Weights of a small GPT-style language model, trained from scratch on English Wikipedia: capped logits.
Each number is 128 + 32 x the weight over its row's rms, rounded and kept within 0 to 255. Layers, rows and columns count from 0. Numbers have three digits each. The size before them is the row's rms in percent of the matrix's.

# down: layer 2 MLP down (transposed), 3072x768, rms 0.0351, rows 1094-1179, columns 576-623
# gate: layer 2 MLP gate, 3072x768, rms 0.0351, rows 1095-1180, columns 576-623
# up: layer 2 MLP up, 3072x768, rms 0.0351, rows 1095-1179, columns 576-623
down1094 101:170094124097179162140150043135113151236138102126155141097116126151103124112106092105119094184110098156128095112166116122120097068135129102126161
gate1095 098:092087183176093149104128128123107118144089143098180055141113170138145120105170139121141120087127129161153120138147080102085125052161094124151116
up1095 097:108163132146157152080104106129144109113142146126156157164154153133154168107072116143109132117137173170135062108083148090178108137066089115107117
down1095 098:128165141201125198073174131147112101179133145121131193148088096167135113113089108176127169134053093173150102141142115123135119111045144106095143
gate1096 106:132129142152098138152128117104084115148075077135103166118205091138190099132048137120118109121147141193085179078123207167106128165136127124139170
up1096 101:136097118141115136071118092167109099138113132113098132132082125101107146218063113183122152126143088120146110085127148155137088112115125082076116
down1096 101:144093135158138178145113144140105190049121093096169096150107165103113101202106161159129118124150137183115089116119118146165114128058119114127092
gate1097 100:134183105116126118145176137157114121090089144113143116111109160131146093156178166122113119147098132149140118110195129100083089167170141125134101
up1097 100:138100172144141213116115091135200057167114144131127130139149112160101175144128124068161134137156168035115142165126134139094126118125110113138150
down1097 101:066114157143081181093090090102134093098153128111141101149184095160150122146149186114170131165084144085122099170141149047151147111078117113112173
gate1098 105:119124125074193133109114077101157098120133165123173131119118174152141082132127114161119140052083107130128109142128192126131167107154170062085119
up1098 100:142172112088093099141126159084098131113060137148084119083104148150118215126126168069119126180141113088023122117092168130139128137123090112138121
down1098 101:130122146168100111134106150148121133131162129122110128099132108179152218119052104112168143119136204100111141104087127152114054115135164158133121
gate1099 095:135162094137082090134097153181108119113135106122136115125140113137120119184111154089110145110128189084149065180079172171122128115064077137124074
up1099 099:131165111096137141145094138108178110147092120065238097111088139158163093135058095176118170135135124113153095155127117158129129117185138094093117
down1099 100:144095093118111112053139127133149118105091119108181113143098127136025116129096123144147142156161096113198143098108186128106179142213136138164108
gate1100 099:154164130102082108125128120124097104131096122108114164115178135138171120166107102119141174121178142172117150099142177131166112123166087208051113
up1100 102:100132143159153109186148106088098086121130128141129108182153116116115098132132190133133157120167154137183127087095093115174180182146118172107116
down1100 103:135107106119127129146142080118191151122139098165056066183180086151189138122145110182156175129148173080119085133089099146110143083121099152115140
gate1101 101:090147193095166090163092116135157166153076134156139140171093191148159096114179126154109145100129167118189157080162129072092160093097119169164156
up1101 099:163093177068171119109117147166147137130086153146080104152101063113102120153174202134091201172092111115126195089117131132102144090119051114098169
down1101 102:161208131105149115127138092181119143080145152098135148208156048124113121153150127129122178113158108111125178134123129128091105117076097140084123
gate1102 102:136136129098111098183117074102156133135069053082146098094139178136088159071168121057168144173144122132093119183117161102176069153159148160096145
up1102 101:158210055152201118115152174147189142134150165136146070095140082163147172086166173115137178131071131118088061138085098153108171163121089113142141
down1102 100:065092131144107135125076128128068065227116107087116132169109135035144155153150152150138155137215093157165076158148242075081099133160170174133179
gate1103 098:150071139148175087160179138116098114154144171096143137213136156091153138150165167116145089126077148167114154066183176114122166075118091172184109
up1103 099:119093107179133150101193119118149160142106081140142162157090126199155152143109081152186111163097151088096149130152119179084165160087145103132148
down1103 099:090113120153095137110100113135178145147159123093112131172190096139118151123085082127174079096103124089176164107147108098107125175122175122120097
gate1104 102:123164157135130100175127112121159109149083113214154150082079087167144150124149185140150141076129114128126108104090099152134178167144151143113169
up1104 101:148091093144093054131123101135158087137141128129122140077114154101128163175155084129086133174160203136147082103134099200151141121090103108116140
down1104 101:155095070154119112110163104198144071164103155138122077102168175154128137154153116114099092135175148148132112119085183172098120126081137072153117
gate1105 100:152141113120127151103119110115087136152077099134117121100145212121162114107100153108132148145149064163125117137146144130094116179153100195104145
up1105 101:129127108134142130069196140131149154150190118125165090109105129198129177163118140126099108124158037154110133171143131159112143065147124098135087
down1105 104:139115141120112101100121105084175146117120086099146156097160146136091129098122105129082097128043128125130124135129093100116124097133098135115132
gate1106 102:159173157112120173121152124114092173193109102152192086147107128103163120086099141142129117068115061214149117177165114103148125129102222138126101
up1106 104:083088163165140098141106112144121157132093144178148112171116074119132079121129148168153092142155082095178109141078140115161134125198136140132177
down1106 104:106113200133189130104096108216090112175137148126120111077103131075140126144179174107179109169174151097150140105142151126170120157189100169167193
gate1107 102:075182155083074120142122137139113155153153081112106138153100192097196164094043152155121113133137138142110172169173130106121124135132095115075083
up1107 105:126123109164148152059117155107135065120146182150175150142097101176109089146135092113101130108101123151107107118094120091148091120138174134133123
down1107 101:119112131140088136146128169106152140164092115219189139087132165145184120124125094122191126144072057197051092122134171151176106125167151120147113
gate1108 101:149131164131193136163098081166115156120117140178159069147136111130147081171104167141152113160126130096148040108102193091177178085088152110103140
up1108 102:143150120117108052096143125112134095116095105156119104134127120117120117094093070128088126102144106140076170118112150109119160125110136146178123
down1108 102:137148127161128175114164128101135095213175127152111117121155094161145146128071122195140096145137117103109147086129106157103156128149086145112136
gate1109 093:103160107136167157166179094142135106125144057123149134113146170113114089143104075126122143179125169113170089130110195088130103115151088149111131
up1109 092:157116160132146132181135105147115101165075101108140141143185132157095178099200083063172113134123129103152191096076128136154019158198099135168163
down1109 094:224104102150134102135067114087081110010105092118120094129143114119119183118211108078169127124157112143112157120095145163098127172182134125179092
gate1110 109:093188108146190118115162159114146149180170150087164119123179153108147072129119046161117062121168182148113111209121190153115162154202147113127071
up1110 104:119081127138115113090162137134086116168130120072154142194180144101147113151124121168075123093148215127108126158098151088139194167115125178123140
down1110 105:054105130158158173083104185168152132093110134093118151155096118104116079183158109187095131057190159175115133108183151074166132131146095124105155
gate1111 097:133125081095082104160079132113173170131098135107137063120093158165151157073164122122133068126081134184136160190101149101141160112100046059153081
up1111 099:142176154130172154201137124150123116115154093108109125116116184170121114150119086164092119152107095136087093144096078139093124134151150150145139
down1111 098:204144168118176121130194142136148140000156135136128145212147139134184123114110087061112099154124138100151193109127187109151148123130139172108165
gate1112 101:117119120052139158126127103124120125141123054121146148114153155166168136133093107109121145222078117131166098174139110088143083069102122145125126
up1112 102:164139101127160134128152092152155125132160160109113099093150149138159086107093090165129110117126147152157115126147175135068126165097098176141156
down1112 102:142134088139119124155138077169152141000136133121155132123174147135097122115143104101141138132145167176095111150146152093119176132126178134137097
gate1113 097:182152135201084094161073145114154140137145147130069124105132125132148124086121176106100137146090182105132123129131174117138157147041067121100144
up1113 102:155123102168130072125141114141082071126095091183139140160084156164136140126143109164173173153135145169142117148115083103092089163166134121141139
down1113 102:183132109168181123053186154166128104103086138109124103071175136119094143110136138090126068133096092111084142101066127156104126178097109043178166
gate1114 091:111143130093145137148143104120065144179146175133143105113134109101153121075148120086165106071155115129108166120156119098122104143173097107129112
up1114 096:163152117133095121138151115102135155107100141098136160148127114087158116110077119103181164117105154165072099152201124134101202122112130116108120
down1114 094:157207161107148118131178182141097134255102092121099107136116108137162129118111113144116095125113117103085129079133157095093164072121104123096151
gate1115 104:171153165099099134121188132131083175200083083156153118068098143149168091103141153153062104096139185084164096179098196138199157085135147101141127
up1115 099:150106130079141161117157157082054172135103124106125181097170101144128164110165172138083123113125164141174117166140148122215159128107139154166159
down1115 099:119122216113132161138103104104086165048160126132170124164120100125196153148179147130116068085102151160147167119090093119094140080130150145152193
gate1116 105:158181164137081142141138148167140175132122068108139162111086132143143065098117203123107123150099129150078127117083112089186159168113098153153119
up1116 105:133156145115128093164147141150082212116126115110116118134088150146137084098150169139103107101106164168082106136123083117127117115129149161142120
down1116 097:255140144143186119105122215110098151002159153106145113149099155122052141149171141154156155097078119145153172130115091162134149139094143109101141
gate1117 098:165143115166147174127123079076130179120094143139088135120118106092091114194125152127131064083088124108132120057112179160126092118145085094113114
up1117 099:073163130093129119177139147129157165123143090164097162101097137142169104151115131148119171085145078128153130165170123127154151154115093095101132
down1117 100:080164108128129182081102150110129132048099143105092166125148142107073112106125165201093167114127162123108114116185112169064141089183159097092074
gate1118 096:085172160126105142184093147131109115142124102200146117116181120141129111118102167129212116089138138125121121129120170120193174133151097140144165
up1118 096:075130125158122118183099187091152160095118135202116128097139139135122138117149164135139107153058145212162169096126086111103147131093110122158142
down1118 097:140069110077158099193106156065129152045123126162098091125093144115116119138146112142075083200157099094160150106105111128102119131143149093164157
gate1119 103:139153136131113133138141061150134153158130098114148085134131107155152073085121110090173120112136099179061131103161122103078109099163136110140132
up1119 102:098155141144086133122137112141094120079147176149164125127085137158072183128096148149079112111061124166056176135198123069129138116145177129165093
down1119 101:152158131100176103095078097171127117174112098138051111115172150133153143031081147178053135074113122127147132162093132133158173172084089071173194
gate1120 095:126139128127174129155142125164168122122158174119162142138100146176116127112154117161154153087127122122128127142138150124129129111145124149163092
up1120 097:156140111090114125173092117088125127135141131172124096142143129101094146158075118138127161207118129121128087122094114152078143213077084071169182
down1120 099:083172172121141125123112152076113125168159094093130110110099145098129101139159115141093070127118100118171115132173129111127120050139142147194070
gate1121 096:172185176111178124165149075145103189165161134152085170125103137145123061172120157178117168166115115086099094128097124059140181127102102154150098
up1121 094:138093081092101119128052100167148130107119111139105111119059122127111160189059118160204090163096098121103139079091103184140141150129121132134134
down1121 091:065139163076087078054139157160129128245141121155190179137183142140140160117136104168173128100137162117120106163116025174121168094139133139128124
gate1122 104:099163161100098172108167102136131137124102119069178084146113145122164099089124133170117110068165123072136102232170086132118124080196143131134115
up1122 103:123111152121144178161160143145144141115186179168126089120128177072144106123183106086100055120127168177120139126085155133064167088089111132160101
down1122 102:162151090157188124115185103174096118136146160167094137134063149128148138091134144148098145194160106139154114161103175127061107122185159136143108
gate1123 100:148141084106143153141044159121104127159051097140134181092083156165128159120096123093091075116203184103115091139137162102086192152064149160134100
up1123 098:110087166136125182120050161113070096129145053156135117109098166144120129173128128136095121176145137107132103096120162158196115151161139142048145
down1123 099:138153138108160136126117118102162144193147107149115157120093132174167124080134153161180141127152120119101026116081077106078094138138097092152145
gate1124 097:198097159075154135179175069169106101151129124089132159092109133177151129159095129110142084117088097149146039127099170071111151058053139143112163
up1124 096:072150094142161122087177171140157142135134170175163141139108135150095149077131091116154142122151135140068168166116108159105106150111130088151032
down1124 094:125132162162116134097131102125180165231094125085094051192107054086144134134168140160152146094127161121124128176157101131163165143076113085183092
gate1125 097:165135142115139170091116151091063111141136155136121134115154155178139090164096171120071130178164112128098101148088102077125115182117113134114159
up1125 100:152178164115203159121135162104110097144208125102095066154153204110096125146108095124184155127132100144145124155076146120173107150110157116158157
down1125 100:255127124152192122103112116101127129028142132130043159143179159140069166136115134194181162095142109141129108146077137119151146142100147123181086
gate1126 096:077091131078166109107120124145095190126144151146118136106162097112146170161060135102142141085104092195121114153110143155149117180109159096146111
up1126 099:168060111177089122158102175090146156108106070155119119134149085166094146125108134067121183136123120163156144113146115113150122131149122096147147
down1126 102:133084094161111098150145149082078123150189099155103149170155115144188097104116106107161115150133109139123169084105149155155114228118120129125142
gate1127 108:106092120127148143083135139109132125148138124155189120132138119113187099134119154165165140097137135146150087144099181113107139122160130174113138
up1127 109:115161147092175105136163127172087167146107076176158129128156148052115131161151096107107142134192173097162120203205141071158136126132097072100075
down1127 109:089092220119163167033141162093137169026086173141180130132179121100083121174123155125174179128172105069106066150101146099148191127079073153123138
gate1128 105:176142151162160085082173149146158154151099137171129159136113119133181134093159105096129061211109097079090063105133198068119117147181151129181119
up1128 106:100099077126164162069142122096126193164112154072147120173127080134140058061196181150173206145097060120110122133150138099115159121166083135141131
down1128 106:098125089157147125152084182111113129096122189173099079087144107152187124094204119168109146096085151131134107130109160113043154110115185116131148
gate1129 100:142147156079120163138138186153131131136150144139139139162121104093108131229080186194168145082103118136160109232177138062111099121136149122066119
up1129 104:126169073125174187204161093137155105080088046118112169104189099114087136213142155144147134149112157065082115095119085127122157122119149106085179
down1129 102:156120119128120083153162129118137155109086088113115106100191104161137161163186093117158132134131117095121149146108126103117169074117126088127142
gate1130 100:121177165132138129081138185119134117180121092110166162025127096121166140110080100081145129097148119165098090130159155079087064146139117139143136
up1130 100:104126124111188136212129115164089129115136120190126101157108110198123143132116081175095118150122123112157081092099116144121157092121118154109158
down1130 100:152091139134120153220153105145106168215152131178123109131088138160167120163093128102149096097136122120118133098111126152140145062106152108082166
gate1131 095:133148133113113150131155103138144114134080195107170090161114126128132131149088119084085094018055151194181131116140139108103108124110090075114074
up1131 097:150149142083162143155114034124169159081106094132146134106136193141106143146138104084121162129112096091171099148107105086210144199147175200082105
down1131 101:067139095114139087119092082147083122090113120139093141117143172123064086092124139134100111096174155084129122126141089114132089101116156222154119
gate1132 099:142103175115122085131130099106097166147081128120131122170146087092162161143108127068115110150137140116155096160076137078165076084110103107100133
up1132 098:140169126098123128157066164104151215119151095137118135124076091049123156117112118154140096123187110121159132152126078104166136114134125071150159
down1132 100:141122089082122155100121101100142184038098129116156089104122087066129182057109171152157120111126161136166096135143118108097106124143158090151108
gate1133 119:107137146159111069166107077113124108117082152176232164088120144164097109107139107095148073149154140134144103082118172148160072090143135125139175
up1133 118:202106097125133167115126150154148175129113139087006074131156147188167174157101204175147161079094069148161153149148120150128185135117120126138135
down1133 099:132119162084118107171094093145115085255077163156204167115123150148121102096145089079139090150149162129122131149099142140168121120137158154118162
gate1134 104:167115145135128151155136152094089142169106146146142149141176176100121200180115198195133149093109070142135055134165081142127094074176068153109100
up1134 103:159136096133027146063114155135169133156120183096129098151082126132141086088145089130169090098142137107110093150137203130145174160143125112175138
down1134 103:133149130135130121072121148179100157157136148131147105191140157158133088107056149163136086060086149085093121184109150124162156112134090163211148
gate1135 099:139144074120122097069131133185127136126140114135087147087188143111122106086087187151110109092112109097114101138085135165071109109157178135135139
up1135 099:089132135110107157158158132162100087151091123102118160150144087120123084155126121170115115157156150111149096119140142124152116193101099082119110
down1135 099:057113082129086168115161145145112077161156084095096157132143137121065105172076132112091117108110153127155088122105140165123116158142104102133126
gate1136 096:104151165104145169172170118096145218177112103143141115110169158108150121138096158085077161071086121165146119087139111109150125134122158122146088
up1136 090:155127105147134141103121098122172166083125142198083139118117134147092107122100145145147137166062177145126120077075108138114183094082153141031057
down1136 095:144138085122142134145162169102102123027099183166115135144170103130081099136116155148119154144081152113127151154141147130094096119116110143062104
gate1137 100:104063143091136201134170120134106107176171111116122109182197174198129103202130188112184086139156070192159078124165129095111079151088183100136052
up1137 097:136151109142175156160138086119159158143126107130203121147134119204130103124140152153230125147103108167190151157162087110098074091152175084136084
down1137 095:151088100154106208140098075113126106000132120135167136167124113159124143121130147139105112143127148137153161102122145133112111138197135128059076
gate1138 094:106135154156123130166167109146189138116134093085162145061163137140163113159061049154153130162064141161077099100169085109114120100075108109125084
up1138 093:184126156214108119208117098144214142105105103114115119138166171180140081075090084141109156122087141132095133119152033127159141105079079107132137
down1138 092:114162103171161156137097086124165143000125125130060146107150101168156156120123133177175136109085139134119162136170080161108147124084094109114105
gate1139 096:162095102168120138139092098123114098134087155136075164070125136115221174084084147122102180137098159069108145146190169082110118171123126158167141
up1139 098:094104173074089067122139128118083069103172082107199080139111068155137123162120160124142124087111089088131115182205079089152095190143150058108119
down1139 098:177177191099109104142150112165168132235158117071119125109128114121137141125173129127169134085114171075173136118110050074118118184161117155132167
gate1140 089:132096175104114100117170118175191170135080105124169159103106110103107095071136150109082132088103100143140101111154134152130204089064131130135141
up1140 091:094108114147149115144152163137053084133148102159137141163135110150124159166112089112080148080093099179135093086118118124186122123159121087134135
down1140 094:133087121166168144189131127181114115180160118169203152182091092112171158146143096114103154095106112107103096152074107082178115092075119149112094
gate1141 095:133115117100115100102199141180093167160149166123106119110188183126186135097128139100145095065157102125128079112122150143138054111123160133107155
up1141 093:140098134158150103086156151124102122140100148136106144157097151154145154107122110108125150153179077124139101130094151128152107101085079087133151
down1141 095:124194123104140125082108100117129148052039140130098139150066156159088112116136137114222129082131107086062134125135089112114105154103115104120096
gate1142 093:136126146137211162104102152172094159170115154118117126159130147148143098103085193145102101137111128109139152172154156120154116064102145147137067
up1142 090:091098180098079158116129065134154135161137166084180149161131113106163116088129134125170132099129138151104093160104129112095093144173121155178144
down1142 096:137141122107150080166145109107143103170081221147157162123156172064108161120094192157158128079150145128137110197164161088124084128125094133176115
gate1143 097:129105109102100088156163111171049107172132186129114093150178112103178087077118132180119165156156110107147107178142172040137111113075094154156087
up1143 101:146086136086157114113142116145104143113141124159092162141191106111142103161116075157081171118177103165021148092151134101150131133130073133158131
down1143 101:149089166133139145108114173205077134048083139124130129089133090085068064090097107115088107102134136120060200062120090156108154103122112153148130
gate1144 098:103193104147151110159089194133051181147139166144080112132140211094120096126097144123136153118182196104111132151093152074126164134119100136127108
up1144 101:102122086089136125148154140155189177155138131170153101117057103094138096108064144134171071098120163123113113151223109152113115107124177173154131
down1144 102:117113139130120114157164072147126168096105146153095092105090135135124084128113113104073158155188185163099087091140123183195146194162097135100134
gate1145 109:094112137117142101097148106148119130200112136137138108209144162095155091073113110159131119159126100157136163175118182129143113049177110173165070
up1145 110:117105077127093103157097150113129091123126126092101125087192092179168133148153143175142067102091097105173145164160141135126168154074113101142160
down1145 106:130104122177111159113134135095165132171134111106125136134179087146160079138149097159143091127145059157083196151155128075082157123109066062145124
gate1146 096:172110119176108119078150132044152174160132139071148157121086150161117107058085086126162109112137134190117140145136095166069137094146126171139173
up1146 100:112164140140160130153146142099082150128120106152136108177092104120162075124123152126130101201134085071149134160152116124151165135161104232075102
down1146 100:122096094079115121122115075111150161053130090090087134105147097122064124093105133149138148157135118140060177137066169069145122088139123144137149
gate1147 100:126119102044134152174145137158126132194107110057147113117127191089193101137063171124119147128134130178132125155114122176139130041129156097106141
up1147 090:142145197153186116076066131108158100161168059189180139158110106130151158105142123077121168113058137081134126164119127096236130177133143111095170
down1147 094:136133124156137133049118090142154158183126082127153173143094139111091180131152075114139139090074104043139100131151107077131106156076111121105085
gate1148 100:103168152120115143141112127179112158127115145159082129105129198098142121169092105121078090108168165096070050088132160107146124138066151168148138
up1148 104:121055166111104150156155120065147116166132148092175066106148093153125132147044166150114155135113118116126112130101148135108123123129139201149112
down1148 103:058098143165104141197168099146092195008220148152111147139110160157000149099133122115089121165173105116112098126127146090153145148085092150126149
gate1149 098:111130124127037128155159128135102128134130137105105083097127063118124111160122087167150166140119125120148105092129088168101168079108168104091148
up1149 099:131132154136130149165128127117107149103132130130127148147131163165151180114155093130127099178120172135174108103142131112132115104124177151183081
down1149 097:074171171151091201146134139052142141255084160166189175175130131157138128147186164065133097134092132121150076165141138112130099076096109165083084
gate1150 110:140153195145108118099118056095123115172088149147132097143114136118180130064088110153163073148147077138115069171156091071088152080132180125114112
up1150 102:160163146160145136116140106178100137089126144117150077087054098121142104079112119146063189115120062117161109074063187132159079108099153162132139
down1150 101:208080084119150099137149122133157088210098130122080060165109077125110038147150115097183173092102171128120159097057117126177154120039102203076160
gate1151 097:172083123156142169178077117147142132144091126109097132101118132172142150141092126079195119146061125152187180136086106154054138150167171134095098
up1151 099:126089070083125134127168107121156052121195138158132133072151158147131129151113160097161097135151095121153124121122135176185106074141157083141137
down1151 100:111155102116100126142195137149135122073189203141181125097135115152080158122178126098151093103130145139136112075151097113194103100162161152187109
gate1152 098:145134180097170146121109097108126126159089148139197114074112071148156123153101179101196160075139140139147122148133164130085164099159158066184165
up1152 096:170108170097163160078139202118147112154134130109078147124150186114139054092133165098143110145132096096134147115140119147157129138143122117117160
down1152 099:123170115072141196113087103155089151066177074152065215075179118117134127094117120157131148166128107131153093105122161161164117170101140173140114
gate1153 095:125146116135088157106123102113139179160106180111142140116109107159120106075077111148161096062151115130177185144111113105110166105094164145122136
up1153 095:115118170087153141176118155148114135123154139128146141106100148106139154114082134110132094119131121111136110122118104164149087103132187155179133
down1153 097:083171130121156143138099076189135081255180140155161034132137136079181129122098155112164164160101116116123099134085092148147112072215188129172117
gate1154 093:139160173126063142108122144178127157135154116168147066117159093109155149135078151116189177119084160125149108143134138161118096096093121123145048
up1154 094:083110186159150089107159132137060140107113152089166138164152198160130161158179177189146096097095056090172071114193136098169080097167189134144131
down1154 096:121139234200115122180159168044114071232083168153211193183210146120197142125159082106092102107160079131120108138125150073161169180171203128125168
gate1155 106:111126145171166116204185115119117058150117161127097092098114128108131110133077128073165093131166061101187058113116181160065110086104070147182091
up1155 106:094168111105119128138124121133154094144101102152121114131158159131111054085135153105171183131142187113082116124082075128137198148137122146102146
down1155 107:164155132132114178069085148141099076092092176138130109101122171137149108112151106116128069161147110119084106092103193092101026151157103080129102
gate1156 100:121148212119092167124137173124095177164172091191083122115143137129157114120087127127112100200080116146143059127173195124102120131153136194136103
up1156 099:176147123102080126180109125147078157121121061154123167098129073101124162139163138117159161196145116126202144065158091143131127173151112123088120
down1156 101:162155118144110146102131147152148146101129101133147128171154140138127196144188169128170141129165101157190129080169098129107118164150104137122159
gate1157 103:085094160097142184137101153117093109110158098158138109166146123115116164137141125099108112181151122179152086174103115073122151063101116159142145
up1157 103:136158097127166171140115146119096148163047209110130115196094050177114102107062137118102161115099135107135155165096144122114136117108156140048051
down1157 104:052130145106120122155104135150082100119097056020138136119126158148107145114184105130087101181161147177114148125173108167090143144118120135098097
gate1158 102:161196129090116145163165018137164075137112141078112107054122151178155134118110116078181075103129176120158088154070110119167128100129134175110172
up1158 098:123138053079099126165153119151152124113042104079144105161106159110106112139122181159134160145100150121120155154067068083077150074139121155100123
down1158 098:102130097136122131143147163097057120040129150185177137174126068170139149143090065156129164151133164201102128171153035092130128096095134108132220
gate1159 108:067091101099147124085131188150108138125126145080062137081151144141130121125138112125112162165113134115073167147124132110145159141077130184128151
up1159 103:127110113053164114157090111124183135096128152143047121127127125129120098121161160121174104166112125109087138195117088161131112120148120157138106
down1159 101:153139138140143130169124107100141114240158104147167112141138198116202136154105061093143128063130107141088120108138161137134063116155109155185088
gate1160 097:102131149122152108116102150144141133163147117158103130113120108097141192133124163086136165131104086080135099117119184092166129149118124151111072
up1160 098:165079110147140163126203121122111080137131152101147118083129191131140146080151114126135164071139091167146121070166202132194126082128166156156118
down1160 100:122122118154125156089118091101135124122113144091154179112095108159080149151117074107108129106150164181064078086102175104187112119199146104144076
gate1161 097:145068150104147153055136135155113188110142150170185171135072133073153064100147078150086124133134085136107138081106071105147117124195185132020109
up1161 100:163108177079115152157121170143054116111205084138139124154143118100136091133149186157129084087117179114134126113099175111135148193089074176136161
down1161 100:038087182110129098100116110197146095159213090123174119129147088107010141139096103142115138134133069126098149091126078098087121149160150165141160
gate1162 105:173068131149117116124155069131127162159041154097149086096166098143187132122108147116127095074101129192084097144134123084158110170151106063107090
up1162 103:114157147110172133127090105132111112130194088194108163157095129107085137110126127123163167177108130172198154182105096107111084102084122114139161
down1162 101:133163148141147138140116079183169119226205147131139115132138119104142124083092108118156126195073140191179166168078110060163104076093142165164144
gate1163 102:111174138087127143150153060188084109137112120161158101157147149195134136121087118149078105083126117142169124147082157106074134092097176119142150
up1163 101:130145120126163157117093129155119157112160080176094117139066178110104060089136061116121078084171165074156121115098103132105167058156186101171092
down1163 101:160151152079142126166135099122093113084101136196140115094084121140191101112104125156137131171129107181135102115170085088113097107137137130092114
gate1164 101:173157110102088149155135158173170117174082160158161165136122119194146173124145182105127138072084115115113155106090174143152154120148082126149129
up1164 105:121031163153150152136150046154149169109134138118104112119122179095145179100113085124172154197117094118100097103226076133137106134100170213134142
down1164 102:088138142173152136060157095122167100255134145110178116106060142098154132150132129141173102171145155111103161133129122136097083157113129133169138
gate1165 100:127105137137105143128151138116120158115076133083105123078163156125189112136117096103143130170134140100129151137150121116131161090132169128130119
up1165 099:142104091045151087156091124154134134136125109173065163080171099175120079064153182130106128106082119141110128136142116224119107138086131108128127
down1165 103:123103082111129152071097145136165097152146120112078173120158093131175120114141137179108130094109085121064152152188134159112155084053144098136109
gate1166 100:122149094167096114162163052100110127191109086166211122123189174128166180142082127129105085128102110177115064114101131125149146140097132123082121
up1166 097:103073144107167141102111199155134119125159131148060093084103164095130099119128144155180175147095151118154115160115091139060104124151189162144110
down1166 099:151127103057146105178145152137156103227155066132119129110106151101149112100119156172115131101120076111127161143112128080092135101131151184195149
gate1167 102:154128120121094123097130123114131112184170118119174156102134050091152181128136146165156082134099153123144121133116155141104113173145136105084114
up1167 103:110131127127113129178212104113164105120127149055149101124089149178172116105121078163138115082175049149150114114072180120128038099115125108192131
down1167 100:062132121152084126206195138123170144255077111098125107091137139166209144136115152115154173097172133146097180112106144160118121122181170106144112
gate1168 094:169148103061126104174134151093113165189108134116179153156128161126144156131111129130155189098114143100197095130142108071111138130194155096118113
up1168 096:158191123171151166105129163081136117155134098147130162106151139159116127119176174110119128130144173088208165125122096147138140205147073121102113
down1168 096:189146124138151067157176171107063185129090130174093097115179162103151142215140130091074133124147192172154164092097076183098168179067144065161128
gate1169 097:136107141157190125173146098157133121138166122148114172091081163125150111158064094128146098135136175105100125051116154175126170146086100153129138
up1169 095:092149127107092150107138143078146127143157127183156085051136108126175109144097159136109078153121093123140067155095111165089132140147131095193066
down1169 099:148139153107120130211142129093163102129176136160138134145103066109108172113100181157133113136166136118110083131141180117141183108118135107158150
gate1170 103:062116181180096166190176139162110101140129082139165091126131154153106131097075134148149129128116114106099097136136120101124106082108213160093098
up1170 101:159108164132131150149116094157091138171135158224082133135120110102148111166109127134215166156094134120120114128104141122104074112095107141151153
down1170 104:115116179151074145126135062123120085121098122160081134098096126137145109101175137159175189142125075128115120132095141105163069105095135059213150
gate1171 096:172141155144134103097139156094111112119142122122107131134124105000156085140103070171096106101060106150169066152087171089097121186144129114144103
up1171 099:081118150143131101104121125103126181145164106066167162076142111036155122163139122175109156176209155128167160086151136144162149209172112158145179
down1171 099:155114104161088141130177125177104107216105152190078142090124139162166086063118145107147103160145087054083163114206158103061158077095114132063161
gate1172 100:167197111153110099185197087153151096113179084155137071086110097123114102167081069073098133144151101128104129089102068118146156082159120168091127
up1172 099:114183142107101099177171126066171172159120123150152171127167086162118186143095094155073071103153127075141114165120157140173161146166119119084175
down1172 099:187090174156109131184131087128111080204097166096151106128187192115176065165148121153194081111147136093123116115111129121162084126154130095126114
gate1173 097:177151119104088168150152149161106133145215115145137108106074114168161145158136120114147165119115054176102095162108155135124150088142121142161111
up1173 097:102144120125103132140134089101127114156074177131134120131143135123104134138150102149150120197111091126164029134105108157180067116132175113114051
down1173 099:143099128103148106109098121125168144137154136125147134112138130147151133168124123129088100097145086128146145176108137134176142171142132112111103
gate1174 105:125153132079078120155157092159112104130118114095191103166133121197150146140140185169060116122161092152172121152136132084190139093101144134116119
up1174 104:172143130076124127151080212047200093084104124110115133096116129136121149088087083149134112094126195150142145073136177126086156135087120120120143
down1174 104:193160097146116103135107137099153130126141162088105106134130143085104064201157120139090139105129128127187103128159121097148164121048135088165127
gate1175 118:101137141141168112176148120163119125167121096184116096096174154160108117103124118140098121141112158116147109192187115121153127092140178138146078
up1175 118:155115115143124163147055089098115211137102100161095128135148193088121182187143089140096153152127126106091080081097174166108158136137077149135125
down1175 111:124148110196145132134080111118109155255139102124129140155096096147255104155158085153189152183170180133166136092127157164159182144090103114161164
gate1176 096:136186156119107146129162099182106093129080089157105161130174149052143184140104147133110142203129086141127049164103094086165128168170119148105114
up1176 094:124160167086092092166073113111116109181156102168133124139085165149101100125119206133105128165156104130130122076155132128108120109167126097138098
down1176 097:127117154127142097096122123170125173077177106162140144067085156089075131111170092095068129156131085104141100141076129120132116147111108064102105
gate1177 100:129125099131091160129155098138188162152122064156131137093123137143102083112099131170091089096093103164101145157088175104153170097129133198055124
up1177 099:176082145116166116108150084123104137144077185079077091121114084106168112142136115159146130097110097123108113196125121112142071174148117151160134
down1177 100:116108169157115105150138077093085155156085126127147071068105103196124142128123159122179076132109177153104104174113120131146054159136150125167167
gate1178 103:131096108148097145178179189096147124161086117098176061134133108096126118103121087104097079120150137156117109159156174100117121127124054146159119
up1178 103:126114118042143147141197072123115111145166136114103135105149140054112151042097192110076165090092145138185140115173075126087160095152177144080154
down1178 101:098063167118132161078175184143107162190136118133194131098155086106069132096040118146149164108079132160169112170123106075085145077069127126176132
gate1179 108:098127153138110077111115144081136174157182111103137110146160144147165150109113112133092146127121157148163168160097150109129056102130170166118114
up1179 107:144134130169122131135083113098128168154136136121077114147164079159141131143138092100230119123104128116133157150210120174078114127095087130174154
down1179 106:133112116120109129085134157113165107140129109124128106063109122123156142090099186067143067096119080154074142063105085127092148141123160100133150
gate1180 097:170110098121114100117125143121132064135102147155160166130114122103168111121156170078167102157145095136169160166123140153065140088165150116183133